python train.py --n_layer=11 --d_model=192 --n_head=2 --n_kv_head=2 --attn_scale=0.102 --init_std_o=0.00655 --init_std_down=0.00328 --optimizer="adamw" --lr=0.00169 --weight_decay=0.16 --warmup_steps=333 --seq_len=512
Each number is 200 + 40 x the weight over its row's rms, rounded and kept within 0 to 999. Layers, rows and columns count from 0. The size before them is the row's rms in percent of the matrix's.

# layer 5 attention value, 192x192, rms 0.0742, rows 17-33, columns 0-191
105,235,218,197,201,161,178,92,301,244,150,138,157,182,274,156,190,184,91,203,189,241,259,168,196,148,180,181,250,189,146,212,210,204,228,184,232,199,181,176,194,199,187,264,248,213,177,250,168,282,251,121,223,180,193,200,237,220,212,161,181,170,216,103,215,170,234,271,239,238,179,152,214,226,147,210,185,156,176,154,190,201,181,162,169,99,177,228,146,211,211,345,163,168,218,213,182,181,189,173,240,183,253,200,207,252,217,183,178,149,190,224,220,199,150,198,184,135,172,284,228,191,211,140,201,186,322,225,157,232,253,188,187,225,207,192,199,130,196,171,197,216,245,204,197,135,228,154,228,161,165,205,119,220,179,218,169,193,239,209,100,178,255,241,244,200,237,199,217,211,203,225,238,209,261,216,237,201,214,245,173,168,256,191,159,213,178,240,204,229,169,225,260
099,237,196,281,222,237,213,231,200,174,113,194,234,179,184,211,302,248,260,195,201,217,180,189,185,198,150,213,119,166,210,251,189,179,265,228,260,243,206,179,217,153,201,207,123,241,241,178,164,130,146,202,204,133,197,225,270,199,235,136,243,138,219,223,224,215,136,148,212,248,266,132,147,223,243,198,179,210,217,121,242,232,169,187,201,190,257,208,171,149,204,133,265,203,150,200,225,256,190,197,127,183,256,253,138,192,244,220,188,228,119,176,267,167,313,192,224,210,218,203,227,197,170,298,152,185,219,180,196,162,170,262,191,220,163,171,231,263,207,138,197,223,173,183,240,200,265,222,195,234,158,244,218,204,273,191,160,176,278,169,232,220,178,190,184,203,189,176,238,239,172,186,186,169,258,197,148,199,228,246,184,274,171,223,143,228,265,157,209,211,250,176,173
102,189,217,158,150,259,215,123,244,233,231,169,186,195,144,163,125,173,172,226,211,260,154,209,295,174,167,186,220,132,213,224,257,150,196,243,141,148,143,176,232,156,195,180,125,233,220,302,266,214,207,152,230,197,196,225,158,131,204,140,245,201,157,209,166,195,225,210,217,242,221,192,242,178,154,191,222,259,167,280,222,270,246,249,231,242,176,240,218,136,160,130,104,184,252,218,112,175,198,271,218,189,160,175,188,177,167,182,186,173,238,191,265,223,176,193,183,188,225,144,223,155,212,198,191,180,286,192,165,139,162,216,209,234,171,167,156,126,210,233,182,239,214,195,186,185,190,165,193,239,235,154,161,255,194,223,248,170,222,217,210,139,286,239,256,264,208,208,272,217,283,213,214,273,204,177,196,159,178,222,173,160,190,258,213,266,197,167,192,150,218,203,197
106,258,236,168,186,185,221,217,150,185,137,156,217,183,99,195,237,197,238,207,194,205,166,257,132,216,214,168,213,219,175,220,208,139,208,167,159,206,305,233,160,232,194,196,193,131,201,139,76,243,229,157,179,216,199,175,151,156,238,197,209,278,224,252,198,238,171,182,200,180,159,176,190,167,235,163,148,133,161,179,240,169,157,202,173,242,200,164,204,230,268,138,263,254,117,161,223,247,216,202,295,180,195,230,139,241,221,147,220,194,238,204,167,324,129,205,153,204,170,218,247,251,267,258,223,234,156,167,297,224,174,225,192,241,174,171,245,249,191,274,205,197,188,212,218,163,194,190,136,244,187,227,199,227,179,207,209,262,245,183,244,156,91,180,193,226,267,185,147,205,215,209,187,209,251,208,190,174,140,176,211,245,227,207,221,204,221,226,223,177,179,234,162
100,130,200,210,256,217,161,210,230,204,316,172,257,172,166,248,204,218,250,271,199,211,226,162,193,207,169,289,185,177,204,207,200,257,189,239,184,219,206,296,201,172,205,104,243,210,195,148,211,250,298,119,110,215,211,214,188,155,258,292,280,245,213,139,210,194,178,210,153,126,221,178,221,221,242,214,217,141,217,264,163,226,177,205,185,62,107,190,149,162,194,166,216,196,270,212,177,134,214,218,208,209,140,191,212,196,138,249,142,215,222,201,202,124,240,202,246,212,172,186,174,184,205,188,222,116,151,186,196,196,238,181,210,202,183,216,166,78,199,183,235,184,210,205,234,202,155,163,189,218,192,186,182,249,173,178,239,197,123,188,139,122,223,221,197,205,175,203,191,188,229,192,224,234,218,234,223,174,226,220,185,130,238,241,188,190,200,193,179,139,182,175,212
102,214,198,171,169,190,219,185,166,205,204,220,225,198,256,147,256,206,144,183,181,281,236,191,151,128,163,178,155,142,158,165,209,156,153,164,220,236,266,190,140,204,227,208,224,112,254,154,189,175,238,168,201,175,197,157,196,168,269,127,163,194,202,182,166,180,186,173,209,204,248,246,211,174,200,270,255,227,158,132,228,168,169,203,176,135,261,191,232,250,180,237,230,189,172,235,193,200,189,169,286,189,137,158,207,241,183,160,214,227,204,206,217,250,191,193,210,159,149,319,255,261,186,238,191,198,248,149,231,220,219,173,187,225,205,171,228,231,209,233,245,116,267,187,219,147,192,229,201,192,188,171,180,211,172,113,203,197,163,217,78,201,230,190,145,182,224,211,108,230,145,221,307,297,125,201,189,212,258,184,254,198,192,164,141,156,247,261,222,223,190,144,208
107,201,249,223,250,154,225,217,164,217,192,209,237,251,247,211,187,238,230,248,200,230,270,215,162,209,186,167,246,206,217,212,208,144,139,199,177,177,142,200,150,163,198,259,256,176,217,206,186,158,192,157,137,283,218,200,109,109,179,175,288,210,230,281,269,209,134,189,197,204,182,189,227,169,209,172,271,173,195,197,253,212,161,234,178,193,188,144,130,229,266,115,161,164,213,225,190,241,193,277,285,183,128,105,209,184,147,166,214,201,192,194,173,281,107,205,197,178,192,158,176,236,319,208,201,216,232,147,188,190,139,293,231,188,252,207,164,191,178,265,157,217,190,166,192,223,209,189,132,179,248,178,200,249,156,228,302,214,182,200,291,186,166,199,175,224,179,209,196,206,241,173,214,216,194,230,290,187,186,238,211,182,178,224,210,252,210,180,196,222,168,184,208
100,156,222,138,162,215,204,187,204,266,175,180,207,168,176,220,204,263,196,182,206,184,200,193,229,222,221,213,245,235,307,159,248,168,270,218,225,249,188,228,210,227,224,181,184,209,190,198,191,232,207,159,225,167,195,203,225,216,200,257,164,228,133,208,169,175,230,135,190,204,172,223,189,197,133,274,73,232,189,234,114,153,205,169,159,181,187,131,211,203,221,172,205,234,190,228,196,140,227,192,211,231,218,208,205,167,266,180,190,230,197,242,225,137,226,196,199,177,227,168,194,170,171,163,182,163,161,238,215,213,175,121,246,213,184,135,209,236,210,166,236,204,167,150,237,210,210,175,176,164,242,159,219,239,288,164,232,155,119,192,125,150,286,326,249,209,145,208,260,200,198,199,270,250,106,195,92,213,153,242,169,209,221,269,282,145,137,250,199,134,179,217,231
099,259,217,214,241,152,270,121,145,183,169,170,212,171,162,136,214,202,270,179,200,166,121,163,130,183,229,196,268,233,243,190,225,214,218,183,223,199,133,241,152,213,207,283,172,269,252,198,140,219,265,132,100,155,218,197,182,221,217,220,278,245,243,226,206,164,169,244,252,211,163,220,141,186,207,184,155,229,198,220,165,199,186,227,164,165,172,132,223,195,249,112,251,214,191,232,206,212,223,157,202,196,246,288,126,184,274,149,218,162,193,256,178,194,182,205,192,184,220,181,227,224,189,144,126,192,180,204,169,200,54,237,213,276,173,231,239,146,175,198,125,157,213,219,229,197,235,251,174,210,296,180,278,213,181,186,191,204,175,179,276,237,185,163,204,176,215,215,175,202,226,114,188,232,164,216,204,261,158,239,198,202,222,244,216,226,195,170,198,175,201,203,211
097,147,160,240,171,167,154,241,134,261,295,188,199,200,204,184,164,244,196,270,217,222,213,142,251,240,246,186,180,131,143,188,197,260,180,156,203,174,189,193,183,182,223,198,185,138,140,229,341,238,159,207,163,258,195,183,146,199,227,244,219,184,200,157,233,196,228,243,176,167,167,241,248,246,166,192,188,210,150,160,241,110,163,201,148,160,154,214,207,241,184,189,189,164,140,153,155,141,211,260,173,223,221,189,301,174,169,240,193,261,250,173,209,190,225,197,228,193,237,228,141,103,285,221,178,172,194,235,250,193,197,149,185,142,145,204,203,165,205,225,194,173,224,205,191,178,144,134,201,179,230,142,161,210,184,152,150,230,190,182,172,137,193,197,206,268,93,231,226,189,259,286,212,220,203,216,235,156,213,177,168,261,267,242,266,189,216,244,198,211,180,172,238
100,176,231,201,210,149,185,221,172,157,141,192,244,220,231,174,171,208,272,272,210,201,174,241,189,212,179,160,208,204,211,129,227,193,157,213,222,193,163,143,169,228,246,209,221,112,153,274,238,130,238,169,251,269,190,213,192,177,182,186,154,212,203,292,224,186,234,227,148,209,212,234,218,183,191,173,141,224,186,219,218,146,238,268,205,188,245,167,243,237,217,184,169,175,109,220,207,146,186,266,179,201,298,150,233,213,140,189,195,222,199,121,188,171,197,184,217,166,238,112,249,171,256,220,153,161,161,243,230,180,125,175,164,159,158,154,291,204,182,296,260,280,237,218,234,244,173,177,165,281,259,178,203,199,109,261,201,203,178,173,180,174,196,203,239,168,148,209,234,218,243,259,139,197,175,185,209,251,170,213,180,212,203,238,311,204,159,270,193,163,181,195,181
109,156,240,197,247,185,200,250,194,130,171,150,208,209,144,209,253,212,261,252,203,230,158,186,259,237,165,256,212,184,219,201,164,238,198,306,198,185,207,178,197,119,186,175,150,197,211,217,198,172,162,266,264,146,207,217,207,173,142,227,215,163,256,213,225,185,119,160,214,191,266,243,161,212,244,213,233,201,114,214,179,221,89,171,228,289,200,213,203,156,213,199,293,137,173,251,216,180,165,246,150,218,214,216,225,216,258,241,166,221,168,169,147,123,195,206,217,164,178,157,305,178,208,288,222,139,186,200,216,203,177,215,240,196,231,179,197,244,163,133,169,188,236,237,228,176,244,89,193,229,227,211,287,226,214,221,258,214,166,174,173,269,225,208,128,201,134,162,195,189,152,192,224,146,214,205,116,120,222,208,239,184,191,187,202,200,237,165,184,191,220,222,255
101,174,176,230,170,275,238,208,148,180,221,203,174,179,239,214,192,254,203,216,208,269,223,211,190,193,171,142,267,261,182,226,236,173,190,151,201,179,135,131,202,169,196,274,119,285,259,164,188,192,177,218,201,165,204,216,138,166,150,176,264,194,109,231,197,157,165,240,222,230,200,211,84,156,211,170,296,177,185,155,178,196,270,273,246,186,262,152,221,236,189,212,106,167,179,193,186,245,161,232,293,187,148,204,152,182,227,217,193,144,218,161,220,231,107,205,179,130,110,153,281,157,183,165,192,190,227,219,189,213,177,181,215,185,197,180,183,173,197,255,199,211,223,201,227,297,230,223,175,262,246,191,174,201,191,205,268,214,160,191,259,200,230,212,229,215,280,227,259,207,223,277,186,206,207,217,242,261,161,159,188,170,192,125,187,251,183,195,208,211,237,172,176
103,186,235,180,169,275,215,235,152,224,259,205,143,207,162,247,192,202,192,247,186,210,191,240,267,219,96,225,200,131,231,191,117,205,176,230,175,172,247,216,241,169,177,148,188,238,249,195,250,211,226,213,239,131,196,245,248,154,171,241,251,166,185,227,218,205,139,148,187,212,298,181,255,171,188,252,213,179,189,249,242,246,138,222,187,252,183,278,204,222,123,247,194,126,227,138,217,134,182,187,166,213,207,155,228,139,244,195,196,211,162,170,245,182,237,194,202,243,182,165,204,184,136,207,292,162,205,178,203,185,202,127,257,189,244,220,185,303,211,216,144,176,170,241,189,188,332,145,186,265,201,192,210,195,214,245,235,223,188,201,189,270,252,177,223,228,194,145,221,204,155,265,167,159,252,207,168,167,222,222,200,214,171,254,221,159,125,235,172,115,193,161,228
096,211,217,229,212,226,252,303,188,187,200,216,181,223,190,155,248,209,173,204,189,271,192,213,215,188,177,206,138,221,185,238,244,149,164,226,168,160,135,205,190,148,212,182,227,212,256,201,168,228,205,185,174,245,210,214,187,145,165,192,192,248,254,200,225,225,98,194,201,193,213,92,234,256,239,111,275,167,182,191,152,204,241,224,190,204,224,209,128,193,184,137,155,333,243,171,199,256,194,272,212,160,101,168,222,218,81,170,276,183,246,234,216,217,265,197,136,203,215,125,198,208,207,202,158,225,256,202,193,191,177,228,210,290,180,185,185,163,176,200,166,142,204,265,192,202,270,171,201,231,198,177,164,287,179,178,206,241,264,192,238,186,120,189,215,278,246,211,164,252,242,165,156,162,259,203,196,126,194,205,180,216,181,225,190,161,179,183,188,208,202,159,148
115,194,201,97,263,192,201,230,153,204,242,252,165,229,145,223,154,185,172,212,179,208,238,236,200,222,294,215,300,168,226,210,135,161,194,222,149,189,183,237,281,155,204,196,184,200,213,232,230,159,284,212,176,257,211,196,191,138,157,170,203,284,200,249,218,195,227,175,144,133,219,201,189,215,145,291,162,128,217,225,161,240,205,196,196,228,94,174,211,173,203,224,240,151,263,352,159,186,209,226,207,209,158,255,283,155,226,221,209,246,193,186,188,215,211,216,171,213,208,181,183,218,209,159,256,242,162,174,151,214,185,233,166,217,262,219,216,231,184,173,124,126,231,211,154,193,213,165,153,92,256,224,207,168,255,236,246,220,205,217,143,224,305,184,224,276,174,195,179,168,221,191,249,206,150,173,179,227,222,169,229,190,189,220,170,168,214,205,195,168,176,171,201
098,168,164,210,212,160,204,167,198,270,279,206,256,184,185,144,224,242,196,230,191,157,225,224,105,188,199,167,177,200,173,191,235,175,269,145,187,216,248,203,200,211,199,203,250,212,163,165,142,229,245,118,153,245,195,172,208,261,145,192,154,95,150,223,202,148,172,221,132,143,229,243,213,141,252,239,163,214,222,223,157,232,262,269,169,75,185,200,221,204,172,249,132,234,157,159,246,203,197,238,254,190,234,223,203,224,203,161,242,209,242,190,248,232,184,185,200,130,164,301,204,151,210,201,160,265,155,244,203,222,246,156,128,214,204,174,238,195,217,184,217,231,200,247,210,233,143,204,202,76,172,183,209,188,231,260,255,110,157,175,211,217,181,207,257,140,156,226,180,185,174,224,174,184,161,213,243,237,193,212,218,126,227,219,162,179,140,227,202,238,220,274,179